From a checkpoint of a small transformer trained on Wikipedia.
Size: 15 layers, width 192, MLP 1536 tanh GELU, vocabulary 825, 11.4M parameters.
Architecture: LayerNorm before each block, rotary positions, no biases in attention or MLP, untied embeddings, attention and MLP in parallel.
Training: a variant of SOAP for these matrices, 825M tokens.
Each number is 500 + 25 x the weight over its row's rms, rounded and kept within 0 to 999. Layers, rows and columns count from 0. Numbers have three digits each. The size before them is the row's rms in percent of the matrix's.

# up: layer 7 MLP up, 1536x192, rms 0.229, rows 1481-1535, columns 64-127
# down: layer 7 MLP down (transposed), 1536x192, rms 0.221, rows 1481-1535, columns 64-127
up1481 097:487510472502499481517508467518524497531481477523514490508490480514459497534476479485524468487448507529515516482471448514468506574517506525476518463513515530519454481482484474491508506506469443
down1481 103:487555514524542475486551513522459520543516476519462530482510532500517493512499481482533530501500502515484463510542505496512484483474499525539499489479526508516540484500471523510488501511523455
up1482 098:499537482503542522516482467534483507508510510515520498460511516433499485530510456539484493531484500529451524504473471490500532466479458474475542532531499512469455498550544494481516516545462492
down1482 103:466495520489491503514514502542527508497482532454535501483521492497515526519477507492520490459517501537492502454536509501457466474535516465498496527539512496496493502530465520524478518549545464
up1483 093:482504512463473522454503487500534532523508443511481480538478490491505513472488505505489522499457528509505493475474492520472490461458509502539498528530474510527461462450502457552489495537477499
down1483 101:495516497564471504499481488516508502518484510496511490514457519507523497442558484490514478518509484499541548454521474515508456450449521521500468460508491518461499479495461515447531518502498517
up1484 099:510509505483519490497481479509435538504495500443495476484527512540524487485504468484435438517499482496497525508511526524485480483508468515547464476474485499500476472544530459516488519502558529
down1484 093:505468480488493432505488519553522464513516541533491541498576491480483489494478503484521484490529479532523515470479430504501491485539479497505499521479458506501521493492521516517488456480467486
up1485 101:550456541485534546515483502507525507485507529500490513486562483543510532497505483531529476482479486493497593482482505499481503508485484473509473519536478539526457498553532465513481476508534524
down1485 097:521486475535450513508479546486509484505493518495481531550461510507538523488494477496483507482473481525498514493488460489466543504478527473431494459461510505460526466466479468517529540467494460
up1486 101:482492487498508476480480503473496536525503497543490513474565510477502504450458508484492514500536473549491447508451499516534550498490533519517518442479474495521511538481498525489502511455548484
down1486 110:563483461490510545483474506441479504526500467486525518507451495475467533496479512497531526525486503516513503520509496486537547545527466506521473481491508481492522484517522506464476488502490460
up1487 098:475464499521479473464491546496493458525496494500471488532522520493491527543456561507532448494477491471494535511495517480515493525480503510520476513479519495500518501491481503540527526530552509
down1487 108:499512533487473485516451510447491503506480539457481547455482540463494547502474481504489515510512452526510515515489501514498523507502516528495480479521518483542500480496480506489500471510511549
up1488 094:510561489554493514515461513489502495514523479493499489460510489512487474503470544481510454534489441471532483485535535550533519500484519462516479503526486480529469551478531478538484544487512507
down1488 093:502465492516506473512507540549536458505467522491486445512498518457493499490486489526499478475533527492450527503483500511459448490490481510506509514536494485510504468520484478526502470506504491
up1489 095:486507481518499529525496460562503506541477499547513481480523440505499487506515506516523530526518492487513544481490501524510502515463539528525519517513491519532520486508504508486459481510498546
down1489 103:520476502533471483520503487451500496493497532499510475486516542524518502543482486454484527504494535478465487483542480524471507490500512499490534452495519539500465510485484527517470436504521536
up1490 092:486505524486474458540492517495493497494504520455438532522524499490492504485562492523495521513491522513508519491533488461467513525525515510506475469448486520494531468484502491480499503537494444
down1490 101:517480467472494504533483523527524443558475550509496451550472500535464507490515505513490533504523478496494487493497487500520498431494505484519542508518463498560508503512468494495473465470479488
up1491 096:494488495516495500484528524505508481520470489478519560484533528513484481530523513488509534517512453535490485427466472469531474519462509536480474504523501478477494486498496517491516479494554487
down1491 105:459509472475527520540513504487548457508468504529510508480520511523482524476437489484486510507499525512519495508464499486492453496553467472532481494512485552523518487508525454494472534508514517
up1492 093:516525492541476471502519479480509514503496485519522512474523534501471471502489441484493514461520526468510501516471498520533503497506486524504465487532527542533532503472521468471482467496505536
down1492 106:494508496480467456485486494482568505493536534499497492478501514492503472508488534497503547434465512464454511530504459491487507487514509479511485499513538535509480507486536507534475483527501496
up1493 107:530455528530513497505497475486513491514537485468458510463457521520472485507544555548510518539470493506505518522488465470516474459517498469454480496552492514491519505539485484518510499502481495
down1493 081:483521473474503508507524535496520517499487493523503483513517495465529494503470454486495536485523515507491460506531537512444474543477522527518540521499502457526505480465494504504486504536474492
up1494 099:475473489469489517523536484530494495479478504513486463524486471497526474439480512521501502503529523499446531479469477535432543498503531503523500511518477485512507471514476522513467488501505485
down1494 113:512495504480492525500519507493488494512486453483506480497471520516477482520530484481487533506476476493492507467522507510486529547539475562481455484514487523422545489527490497497489507525457514
up1495 121:461512514506538499477470480489486518521539495444502527493503484492504478481496518547533537485504512522508490499474540487503539492466493475501497510488548508470523453476512495507533466503530445
down1495 101:470482499495487452489485528489503513486483513517518509483496497470526458497515513511510499514508522500543506480521469495525511451498497447518532479490473481494478525490502493456468544456466503
up1496 100:500496530464487469467500524460491567477483487486500498513513487470461480553536468501534561493508544481482505487483472527466516479500569477524489475491491501502476500467471500504512535480527457
down1496 102:465445528538525518504500533460500487472477500487480533494477518525494515494517523519451485564453510511520521482520482486530524487521512521486534527509536501477525507503455477502490504501536472
up1497 098:543483530512481476496498500507552486506521562482507480479509490454481482502512482516522476493456521515496465469467492519486440515495509514522497521494501493507517493516506497561496517476516476
down1497 086:469526486534526487495491509520450487544533447503512495512480539526474530467488520476476495472506482497510517504563528522500512514537505502500488505490467498539494480485465487506526480547487508
up1498 105:496498478516467493513490535492503479523477463481491503506516500513476479522472504569456540484488489493472555527535424502478490522488456486507507488482511499483493466495522482515521514504492514
down1498 104:486511498473457467482508516516507517533478503520506456545513525495469491489503526504492506545494513447504521478502491530472485500482481529487538548520495530492520483516485533490540478497491504
up1499 092:523504500488511514493455504526468514522480482529471471473526475518474516503507551482491454504515523475492512506470530499483520541527516487479513517537474517491525517519526482483501494496500498
down1499 102:516497485512479497518498478503492455480513514474532474500499553530547522504513477482496544448508512539485502506505486464473463472485480487533495554496464511486506487491458499519535521448512533
up1500 106:461520507564490481499506552483522492476462515508492514500487526509498462484500575523525470470500473471497502499484513524516491469504475465523498515513460511520511529453509480531495496512495568
down1500 097:522496496527480501515507509523505487480495499504478511493466527528510537492481510494495501476485464491499497497499492490452525486502485523546538545527599451504518504517476545542453503523491535
up1501 085:498553509528497497496570510467454514492512554484504505449486513512453507507479508490528474465489500445465494486501472489473479520512481503515513544508501518469440480472496491520534545481507455
down1501 091:460497457486516501523474469514514466482499494520525505521493487490485484492514483498521540511546475520506476490464486506533548504485505520489488445486433510529533480501532497459499461501499545
up1502 096:431498458528522471519506537501469503516513503505439494530483508526514510527486503515489490538501525544507492486497532473488522499502524487460423498455489500476547520453521497545492428507490523
down1502 097:537508453470510508472482491530453466508469494500518510500500546486483460516486475544444510499456462489499475505501492507520532506467426551477500509485486438553503518470505495521512506508491490
up1503 100:531469490452480476526497465495540480526471490529504491537527526490494503524508511463524488532496476510503480521504525479534525530497497490476505502531505495488465461522533514512517499474443498
down1503 104:503525477488494525452520493485410486487494498478505473501500540525482466504454488504516479479475500492480457479525494490511520500540546487540527464512546527485456490494500479467502493524458498
up1504 105:466508515522519504523506499514496506473488472503544495495480523460483526533485515483506480482489462503499481539502507497473468485526486478492547496510531477463510454517509505464526524533490487
down1504 099:538477484496471499456524493493473491508478467521457514458482559549484467499487494538478501501504480562524562507468519492485508513504485503469455500455474506488477499497502467525549494503534529
up1505 102:533473518505518476514518493482496526499514572503508462475547536499488474497508499488514525512526534535506509544489509490471530453480484506493544530531518517503502521486509506453477540473442492
down1505 096:523547517504507468495480469510535536498485523507480506474503505482514499510512492552488490460474507511528514436534551489528510504503487505476533532452510514512452478518491532538512479497554450
up1506 095:483476527511483473487520537520525465491544487525497497485492486523514503517517485489453501551533480500547496505495509461461461490494484548508482493487507509504508531491459469531543540490451500
down1506 099:518497482506507494518501448493456503528540521504496512495491508500508502479491470462555497538455499545504486493543486500481509533508544479474493492462523480522509495535519502498498527453487485
up1507 090:481499437524502506490526469557524504508517489460528501474484528473516507472496514521504515474588471541502536472522509527496508507474502474486510504508506478473539541496498512541500513531504507
down1507 089:523506492512540496502468474497505493522536528494502517508495541511486509494484497475514461501509527475523451494502515489456490514501477496544489446468436508504502494502523534479509472556495519
up1508 092:447516504484485510484498513506493513500508493514476471522507488533537510511508493524518505501489492476516461488533504547503465501470469517510494458497524445509507522504526508496533523507485516
down1508 103:512472517506496504468536461502497526513473511451508498486554458444481520497520511515479491465516519511500544508465514528518450486478533506499524510451521519510481480447493482535514506492448493
up1509 101:489489464525512467476514475507517483498480496467493534522486533496513497489514538513496453508490506577494553439517505487506472519480529463487466470504504497509503457541506494462525547498515484
down1509 090:540500550477526492487479494502546515472528516525529528434500493484489506533445470486482473505518485493465466488515444504470463479510482498485506497530509503483511519512489493507453476507510493
up1510 105:493450464522464503539522503514526525520492510447528514476509494485488553496479492501536490495548507511542475494539553504506454491493496514511482497483518538450481470512480511468462498454492456
down1510 100:479511497524516485493510491503471540495556475542546450515502533518476471499457465507527482484482496511542487474476496476490570472545501487531521475513490508528544536502500489514510506540502497
up1511 094:532498519487496542487448559501460507504516478504512510503496502469526462506531490460507520520524535509463526511501506518493503501492496488453450537514518464475440509469499508503500516477493541
down1511 106:485483478494454513497516513500548451499511485538502495514530497542455500504524540509538467530483476509490503509504526451510478484504505506512453502520494515533473481501490518504473490559528478
up1512 096:492521466451512507471503536529479559457533521495486489503559503484502484490486504473479481477507492499498471520537534482466544504544558501481491519493485504482493485478492509506518530505487537
down1512 100:515523506514525483462487493503530501531521475533525474471529492460500459513527527482421531481533515552501481522488462492471512501496478542532549481534488470487532492475518536561484491474484513
up1513 091:471485459492459522493532514536501457494487511508486516499552478499499479509519511509514511554496469529469455498524522504477521514477490483515488484446512507538532469520521475494493477528552531
down1513 098:469493490537485484440489501489490551522542477486494514463439513519540534515520490476476472486511509443487461563481519500499489468500507535498486531505486528521483523488516546536504501515497530
up1514 104:509538501482473501473465470485481540478499524541455539525526466525522523513540488514481478465537491461522453492461486494485478508545537501506512521500536533480515478451495508521531494458491562
down1514 100:468457520529532508462507510514529539490472465480501504510515559506526476499496537477526488509531462506483500506506483494506473500477480525490534491515533452536496511503487515493544518509516471
up1515 095:512545505520485462494481498494455484487493483564493475458536465505535486511477504521497523512493462474525544538525483506498471522543463521541510441521479523478486544539500459534500530483526508
down1515 104:538463488486539547522488513509529502499495515522482513493518498504522519497509530491494506517472497533536512473489511466526522502526530538527536505498482481472505483518500485489504477487537498
up1516 100:458507498478502480519484487500476541554449510504534495527489541494494543511541505447490545512483520462492472498508503497497505474497455468534523522466523505489483536491539488473582512466500501
down1516 099:513531504513511463465539500531541497515521483559507495506486466531518485518495463504467479489498460535482489524498477532490515509530506463523477484523481510549486490530496500541525492536476500
up1517 103:518522455495476527511523520512493542491475545497517467511482543513518526493535480452465499443508512477523489492454524520461501494485506506517503514486491493506503470514519524509491481482455509
down1517 105:529474496487512518514511518507487491494482532477528547447506537478507522539509514489458500451530481513471513501510482546522506527470506461510536500509491472508476456498441499481475506466490474
up1518 099:499513508520526516492505504466499523518474474490488498504463506512538505500527497526475572514490533476465482492502518484449521491509488537528494480466499501489548479474474510527475510490530518
down1518 101:470494508495509518463485503501535518509485540481502535502455485483527488502477483459507496535532520479504486550501458497510494491504485445498596498515482526488482524472527513513518494470521470
up1519 092:498474511481523479507470500485484561476505478503504541531438539465471506500490521545510510507522510470515484507485557517536520475499493479527498509484464520457439505510516501490519484516527532
down1519 107:480539486504478512435500532466467484494470534449499548476501460519525441492480533449480510484515508467500481489528497479489491529504506528458489509469530459542495483562524524523514459503509510
up1520 107:514508498498475495487493520437535504489505478572504476507575509464481511478536470495479511515512522523476514440484521500501524489528535521502497492464472474479473491480503486554461555508501496
down1520 109:472478491483519493491488488505518494507493512525454523449514518512471519501527516477520503508481488492529492479483518520484481484513486537500504507509505526509529502518553506495479486552482458
up1521 098:525526484446463493517480443520503539485512515498504454481460433461551480487489500452521551515533467494465525534487505527523497489536458516528446493536486467513529506471501485523525520499518501
down1521 103:530483484521499485502466522478503504499491500505534511546515510500498522446487513464521532524501561511469531473550485520502527495476470549499477475470491494483522493464505504462520526457513506
up1522 096:515475540498497501481492498510507509481494510491468479471540486483530459505508503469518460522518497492518528495501555489487475509502498494524485500512515495481481513463466533537463497528514484
down1522 098:478500500523463553501493526527496528471468497502484451420523508525478485485478529506518499581521483498503500509497469517486520483502523502526552529485506493503495513525464512526516497490521480
up1523 101:454472506527530511474516459479493468545534506494498483448510512489448507476494513448478516508466499542455469535485496541500539487494513496519537479484539492526469519507530489506459470469462438
down1523 099:521487471466460530521480527473489526505502518529499506522502512489540495533491483471561475533537513527529514464475472518516473500516534502475467529494495479455492494444491507444525537490510471
up1524 088:500541554479494552518497478527515510498477494476536506507482535487505515498505488513494496500496486459521527514518500508496490503548490518531497506479489506458485450504513472502467482504509532
down1524 098:478486456484472515547473451513504508537505495492484508484475525483511481492503469528523498548491528571496487513468519495539510499497475504522511500493481552476487527469507534477477477437527511
up1525 097:500526502484492546473516471488483525530539531451525517478525495506484525525517546509517519484553508453497489472542517485498527514499482477498468489517478510528446491498481504521494487473532505
down1525 092:492480467504481438509433474495532521500518483497521492502494506497479466523480473544496477530461480504502519483487458514493494493490510479506502520503527544486479504525488499509478533525469466
up1526 107:502521495507526457489522503527494454534560528466557500521503536483481496524475518499493497466490508512482520498512512544528487524505513470508469529502484525469547542520524497468527488481529482
down1526 117:502514501510484482471490491507489490502485562522460485510524539471475487490494489466473503530494550521483504552483546509490526490509517495495503508502549489513505534484474485474500518511534517
up1527 104:477519524501512474478484484517525485491511509500523502489547501484517497486490494493490476535474552511524529522526531495457473534467485482500469490530513492488534518471533516507514512504523452
down1527 094:534516471501529521490543525519482507522491476516521516508516538514514530520489501552491544447514476459515508525486496515513530500511504523500481521479507493465473475506515455496509462483484518
up1528 101:520489484495442502460505541494528498468480501482495476590528478540491520459502500469458489527544513496540544457535495457538489507512518513532473514523503501486535504506494496513507492492521532
down1528 110:443501488488503516495462515517560472503525500530503518483532545464506500477490529499493500484477494547502500467505497494545481504496509502483504483504527513470471508534477454459511480520498489
up1529 098:516505499508543481523509510500455461429480471465500530470528479469476502507492520546484525491523489502486551502487515474501527520541520483479488482477477449495471516485528491482465482475555517
down1529 098:518502552470472509509511496500487528506494490496450539559456496489528492486460489502481480503496486497533537447519500517493525513475458504521536468487484514491503478462468478489499508514443523
up1530 099:532478500507516486464495491496517531513488492489516499529526504510510483526501533504540521550497520485464504470563499493498539495527517498501537505463461491522479491502529502490509489470530464
down1530 105:535469470504428503516507518525512537504506519498486501517482478512460496526463510487460509463495481515508521488550453521494514466520519498508474491455481462498416527490525499508522475476519483
up1531 097:479504506505505559501529512473507505502508488489491533519478483512460471526541451468505485460526526501476530500479523530548497486498547505510463524549511487485499487493506507490464519457477545
down1531 098:440500527559521474506473548508506495522478492540491499469468440413483511497521478487511551513487550511499475508459505525520486505460468446494564539480466483459533494496481487523523485485467472
up1532 095:531535499472485532498455453513535534499512442498475488496544469521510511530515462540508480499460529555447502474509503470511484545510514531495510516532502475503503513570513496498471499502512480
down1532 104:500503538494472459505451532458498511535517502516524488476502503507501532524454510503463519457478474517479504487541523504558490524542478498484512552500520487516543506469486555477484458504518510
up1533 087:471514476530488520497519510521528516486471458523501478505514503515491483493512523538511487454488533449508467503506502513502515488488526474495510510504512473494463522492483507497477532490456490
down1533 105:536506487523500478518526508523503484496505511498505549493509581561494508518488509505500472470504500464481508508506496469479482555486500525537529519441531540450506480450470475487488466483471525
up1534 099:492481486500487480495504521476488529499497516447532487514503492443502474478525548490516505502564514519509426513479503495505455489508451433498484493430495505514499478501498480443461555500458513
down1534 096:537493501476549453484501495458522497496481503498491506490516563509515502470526536483536510507518447505508480499508484447503499512501503505496492455516454505500517479500506514524491465498486505
up1535 096:519476490493498528503492491515525472527503463497523465512500490465510513487499527470499508499474538437455523537487520488512494494540542559542569497514448494505512504495521514544472486527560532
down1535 107:508480506483442508498472502498500467520458516515501472525510541472499547533473495540470476506532531494468489480520462495506513454510475494506490504492532536428520521477479486464514451498496504